Weights of a small transformer language model.
Size: 14 layers, MLP 640 SwiGLU, vocabulary 5120.
Architecture: RMSNorm before each block, biases on query, key and value.
Training: a variant of Adam for these matrices, 328M tokens, 5008 steps.
Each number is 128 + 24 x the weight over the matrix's rms, rounded and kept within 0 to 255. Layers, rows and columns count from 0. Numbers have three digits each.

# layer 9 MLP gate, 640x160, rms 0.0981, rows 203-266, columns 32-63
138107142086071140138164124146095112111082113080113135148094078169115100163158164141140137139137
144101104120165153125125118132103129142181098119129093138102112113186083108105135170142122162117
162128137139074126124133118116133131124131113126174102121110143125121135093123102145069137135120
129121116074089147093121149140101127116129154105135161075113145126158127136119164153139126111152
122117118103127124146135119155134156137101095166157130121128154110105123117134107103124125157169
155163135138130115119129095154168180137114146166113162112126117135141153146101108161136133115148
136122145176102116114175112126148139100071157143103085118131129102159142137111098105125115141101
149129106136139171112152133139142141116109138139084096151116155083119145139135163163084135116141
156152139112178161120126108132200109091164138116135115096125125151157123144081139149094102114110
060099165137098117131107099119129110129129097123134133099121126086162108155117112152124106145173
155105110154131150131165155126174146177118130119143133126144124126136110141136112165137129155088
100166118128113117137130127150124136116118111140104140129144130144130135135184131126099082160091
132140114109135145117104149143148146136118173131143151170126107112142124146099101121131100121110
105153125145146081119132165143128105126124165115173105122146119121101138148169129085124111129122
127109117095097143127145118146109170120118162075136125133137139140104082123142111189139125102132
132129136117160122119144158131118104099174123135144160141123160122130119122122108155173142129135
113137100084105138080179132147143132130125104142100156104099128092088117169083122153094095130133
180080129123147072092137079119111082118106122146079150134097110161167128115130168084142131099149
149108134167081141138141122112180127120123135079123086086131133118151139131108093123173138148140
129132153116111115086152134129127171077112124104151128170128103101143090122160118124115097121093
175138134102129149155137144091107162173116138137123162166127140138155098178106102145095116117126
159112138143136121093093183120153109114083116118156099159134131145134135115138122085159111093120
113156156152160134115141135122109110072135093171136128111130093113129102112130139126136138117150
200066159103139147124180153153141124114135130126150121161098127042081170130152080120117131074152
125122151153085133127143115129150097133127104121136106109134131115108086112101111123164082100124
126133111102099119131154075150151169145126114126143100148116129144120120167130130102133127120091
091145144156130096116151149097097094147110129176107081125154116084145156107141103131112117139129
157169137148091118137084164165158162082154136135091135132152158091121127114163124129100109116130
149063101175134098132085107152139146131130121077116135140100131141153135153099103129133116115113
149111165158115105114110146144117097109150107133156157146164113149153130136126090143157128176149
123119124112085109123097149136112134144126118073162138128124095125142108137121135152121097097121
176117128120122158092120156173110125070124133124128134126176162127121129178157143122105159132181
133128073143107132116088113130093093095161107105102110121143159122132150156149143085124075092144
125133094150106129080133100116115142119177123159117093115134123114145089129146113152154109158170
136149114130070096131108134120153149108142160155141108117111118083158133122088139124078119126150
145170105169160129100153138152092096068092116124110117099120185150142088137097140142178128156117
112137140120114100125131141134187130080130111079134155124145128135140139178149089093144129129127
105138151161132101120122120121122099103140156129118104142136158153170098125106143118106115114080
151126190116158151117102118132123130124149188126123113113151131134173105144131148131181161150163
140108103202151099106138124161170171119130111139088151157135123128089141168117155159106135144142
164094160102120086062153112139147153107126080157161149143110091079150137125122128153145129124128
166145151139137141119134106125135105144113111126154140143124151108152147171175139108119111113123
123125142144169138155145129106143105134116144144167112137110100155128111152114111150127110120133
140149146172164134118128087181160136130150111164163148111097149112102135125119116152109088173124
154146138119130124124141083168142120120103151121127137127146094140104091109164130178080111114120
159115171124123148166127117160157170092149112135115092097091172146161117134150089127171102073135
150091137135085146110147109132117111137098109085109132125112146128134106128119140123111108089137
155121145130149140141133123134139098134128101093133138121166143083166111140113158126139140172170
149141162083110113141106058116144094091165108110137099143110145107098139114175137137099126156151
175104150145161134104143082140136167125148125118118185089117165119100133119112109124137140150166
129148139175092164122126128111127115122090096096120100159126148087114098115145127162150116139170
115097094112110133127162124112131115072124155115120120099086133110172143117128109116139136086143
094116139117145143090184112145154119129153159082110174144098088089171132110126138118104117130154
119129130158165119146145143132101105124115094128164122089133145136126113076137106139148143168161
106136098142102095123133100197172112095130157122133122131125110110147118160113140134151097115162
107123070124110089132145122143110110123129142143186102127152127120156151182097073125122093113143
143119140144161155136134121093165135100145126135151150132130134120097130153158141134095147172120
155127112135106101161206128151139082122147164085116131145146135125131087149120098125108136152138
120114118129103109169086137173140095099145125134130122126103108160128135113126131140113093114133
117121161159147088117135128142170145088108108152099145133132169135119134142142104117122113153107
129134086150114155163189087167113153143120137112106154103153119146115086147107121155120153169163
134139139122090151120125114132136170165144128133081136127108139119139141136120148098131124130103
115114109090155139163098113089148119153158126117133110095114132128147112118110131122107105113107
116096075130102146122106113109135088149127112132128115159095131126139089135054112137119119126152
# layer 9 MLP up, 640x160, rms 0.0932, rows 203-266, columns 32-63
134085112154139134164068138095105150135137167181139131134140157149144115134105124057189094138166
130124132133149098107104067118155159096125127116128105113133150117141090129135158107127113147167
132153191118117119132136150086112114133092089116132121118181178100112147107138154100115171139168
140157133133168113076090091138127132073126098169119114171153103158169146151136151107150104132164
147105158106114098134149131114156124134179179093114175130160054136120124109134103107120118104089
142115129084110123140125130143148140143116153153166179125119139138104148144098123172122179112128
152090112116124110132085137158146128131171112079156172136109146122138110129115115156124174126125
139138144140142140104090110160122091114149116121115144148147134143125104126087133101126150123111
125129115087151145102131170085122118106123127114155082132136123132154159112108103124076121155105
116115101153130154162121147122119140094131121116120138186167106125119116165137104133139165148146
141128120130175156160116157123162094184124132134143118138147152138147121135150125130121132148113
114114145151150111135123121125104096148147151125105134139129100100140134135097135130105158114143
111101121124080131141145150141126115108104147117136116163150152135101061118133106123151175117077
126080133178143100129140099131154140117109101145117121163149166154157127142171114145159110120109
128108134124155148103098138121112088156087083173116097168129099104166111145119122141134142150176
122146141119120115123149157166100107175133132127140092104062060116116126143109086146120116150115
128076113147140121115129112132171136145096111134099155138108079093138135116137131144128149115138
105113108175145136196109150105126096113145108160100092121144124139138121104169145149160128139124
141088128097125070107110120161124143168134131130134140136112109087137135098118137170090104157136
153126123097118155122104135088126152085114131123119114153122114080139142125147120120077108165128
152092164144180143147092152158139130141094110142160104128135161133111160137116126094182148136123
133141097141134149122118132134152142127147119142118154123153128133142107142146072125096129123141
130133139093118150091114069124139127115136150096118128117132118165120095138104137189123154106119
075131129119113104130123134076101167137145103142158135080139158133103099131140134141136146125130
110153139102088115173127133097136120153101099120112111105125138127139121154136104144104103158083
099160121085138149135147150153156131140122132149081118150130128145108121149174140084142122082100
141141162147129129135104131151105164099134158125138172125141111091102141141120118162085101146124
119134090138200129120117110139141147128131153129129158116055105127112095123069134140105140162119
062148148131152132107120143107119110157104123107161150158134182115152148151124145093108150160128
120117122160134092168127101146127177159133097101169140129150124105130107126158139139078134135120
141115093128119150128165140123099128143129202092057095162110110139127159115122112179100143128139
141148108130142158093150128159119072131107095163136152099157120145173121141139108126152125119088
139162135157121094159172176131141064121162148129119120103104111113126125146084129118117133144159
138123107143149128134131131114132123157140106135123119134161150132163136157111076165146139098142
129108093113153152070129141123115104161179125139136164085096097129114141093130110117164145147105
193114145080120143133110105122160154139165150158142122131115105107095148087132122130132138173139
125134160120160106165140112167129112142130117146138094161104154119130174131112129165133108147122
116105197113107161097112142160093159112098140157137169129117138152173148181098090137157117114115
143111148143166117105137156117140111112134134163127120133188068088135144155104118105141116129129
168096163102092148132125160128129095132118131110164104103138112114120100071183100086137136094126
086115161156095102156105119133131124086148138105126121090138178125104083112137130186105117167128
130103114122130128123131142128150147103092109116131171162153095132090118156087151107106091151110
126129121144137181126167114115124148100100150134158090084133150129152105113157114149107143123090
152082139129168135075162097098144126174135105113088107099130129140132163114154092131122150111093
129149095156158093069115120137116135081092114093134136135147174158112109128110108167095142129106
113121149115135119108093100108114120120095137121132088111076132119116125112110106137140148091101
116159119132098163123119125131144147146104137102121139126110136110130128095119134116102153079140
143138119103107123111129127119114118156121129130184117137142161160087141109120110142100128116139
136145105129118118135103170105155117124131132101139136165142095112084085096121108139160145135114
117135127100091138134121115116132120151158091133175147151139146131117067113144148131129164113133
142151178133146164179097118132121094117070104116150102138130163112133097083130127083094081157103
149097113155126144141120146132153117120107090154131091151122137138136108109134151105149175166078
102138134155153150122164117139159094132104167146118126092112123075083127110105187112120052158102
134154126163099099149151148152111101148154088149147173137140143090164102134125076175145153101146
123122129179141127102120144116101181077118136128126152138139120148107108163109143155126173153096
103125160163120142154119148155104141135152101157119136127113141116136165135111098129141126134101
099092153131130141088141181125130139144144150159132125170126066151121123168117142112141165118178
107147106140090120088157104133142123140132129081169120112136164149124144096120151160122097105089
147102092156088087112138114111158105112166146131150127073134113101153134126119125077156115146110
156137076150115103144116111175117121164139145105141133115094116121145097126097089158081106117123
104162110137115108120121148142112132110099129123155086145117156093109098100175158090169103159154
111107092118118107131113102130134127096111174134117171166133150143121150167122147127082105143144
079133181126129088139132078111110137129115144070085147115096087133128094148115113142148138150136
127149129137151133155145154080135156137141084106170140139102168110172103120127167143132129142149
# layer 9 MLP down (transposed), 640x160, rms 0.0846, rows 203-266, columns 32-63
149132132128133120046130107140142126099120110081121142155119132106130119125125130145112116108130
112133099089147142112149101113152118119122136121165159110142113134120129084116134130128136155146
120145127163084153131139149138108116160095152139077129151149087107144133173157161119164121125180
093141116111132100110128118156138099128095091135139129095124176156199129109123136112139140133154
120111113133118139152131113148137147136140133097143159125101123100118096153122137097147125152140
158138143114117142107116154097093135136135148160140139122159101125121116147128139134123111103124
138086124156136141132139146127128119122150119097121106126130122117149108146140108112128135128082
104107155102129161156124105095157141142180143169133104144122110118080144139112108135089136131140
159130164098116123124146135144113144104118129110157107139126125116148133147113095116095140158087
098157119149109120145122139129106109144124123112146164143138117106136149164128145128145183138155
128149168127103127126077129140110111113084137145153143137133170153101121076135105129136108123179
127138087101114123106120173141143175129144104118117109098108143127120113133085117132098143112129
086150092141143107134075158140136168138117142109112139149138108114129149140150106172132143123151
120115131128162113079108155164130142122108148201161150152129141175141121130134172118134101123117
145135139122111103121105117152167140134148133155128113140093139113166128092141125112113113092123
121148125133143102103119163125138137146081133167095122124118142133115175141110122101118116106112
117129123090131155129095119142120176078152118142136123106112119181164087149072123147137104099126
078171137103135118092135148127084120156127084125155176095129156120133139104139123145119139113150
101130128147162112125088118117119122115163135149096101112113105114158176152139066120116115114159
165098161097120130104111089112145118128133102146092154140102090104135110142138138138134104097126
139128124114176114115084162164135163110157131099124154136085189124151113162124122129132154103123
136113116142127129101123143166151155125139145102137140140145157101157106162103182130165142115120
161149131157133103142127133112164114152149094108169171084128154147109126123114126107139117168179
059155111128116125107148137106132115155079129132117093132162170112111127122124156161140134148105
121115127139165107144108141106140148132074155147149145087135142121123132165155152122134121141132
106135129133149169151129150118104152139107159092139126133171127115174119107129121100166126137148
128074127124131148121129096109077122171115159095131119128106122140128111123107126148142157167088
107136136137099127125099100143185126081124155126148120110118113133168158107092162150133085185104
101166117101125175137112160075082103113120122146133162133132115099162114127133104125111155122123
133145112136127112138135115121180080134130117110162163155143093122184118129129110111141128120188
133082165119105144113137150124090129125170108086145138142117157133135101115166093073137116099158
136127129120122119157108116073154129126124119120100087149129106163134114111121120125133093118112
131123151169120120129110135053145110188132137125132135113108151141150112128145100123134156100132
092113119164118099137088111107095105134136153150106132153105129134153157108111121130136121113080
132118115135156179168126159124162126128133140126131081174112137121121103097090126128156123155138
143121109144136108135147136101121110155106144153106130115083159117144129158099107147158167164109
128103150140120098157105131104159119134125132092162116179112147121119124177135106110159125147103
125091137086119210103108117086143130113136132147141087125153130159146149128130083123095140139138
149120071132139117136135104145076144136148109101063124141146138130112102118119105137109123112128
139127133138114100130147120134114148134122096104147111099141102120151118144130153126143157132147
141089128163085107159081103131153150127132140103140121114149133137128125113152144168069160122164
085122127178162169150110137161134161097128145139084120143118172144123099133160105116093137105133
132133137162126064144145123161128154123109134084134128130142132119100123104111132136106117116134
121126065165124096146134112140175132123142124111095122126128146118127147103173117116150157158164
102102116131122128131127114175129113086131084173152154135163126100155100119145151104083132171132
097133106114088125142172119083152125115114188143143118111124095144107144124121079076134131141138
083114106101126108135117138143130123157153127099123132137106148130103128108161177143177117120116
191165168155107123139144130122119134150150111133129116154111167157139117093141109155087140145151
138140119120146128105109101133130144078153174129131112098127154115139158133122124111098116113161
146128141146126162127152129141113127117119119113107122152110126114138094083123141125087157099110
093116090148115109168110152149150147147161158134100129143116135140154144127100106124148133117142
144097148142151114128144135131102140148135119149143126157087098129122105127135089132124107146171
099103147101150107177114135124139132130116088139129127153136111140163091141145119138136177124120
103117113083114195160116107125123164131117151129114143123135122129093134095129163116133103134116
122116130188086100104151120114097138099137162171112162137165158129101122146062158144151122136147
172132141128083117150139133138167139090128114133139104141165139126173130142136121140110129119155
155156138121150089140130144166100137127122133170116124149143119087124143133130120173090139129194
131154158146108110124158159104147127145074140131121115140129154097145111104136150130100122112125
175116177126174154119108096151131141084122160100095125112120092127134119150123140143099111141109
091149094188113115124132141161136139096135087096137110124120167089131147124118119111121121120118
103148119114119157084151101119124127101157143075139172168153132133174159090111094127122115107144
152116152126097084120135121118127114096161156162205146124152123133122116136136147137123061142136
103163101164141125126124071184140150139107135141083075135125115135116115176174166113129141132114
069116131115096135133148159137147110129127123123124154127134110109082133140082102125144117190144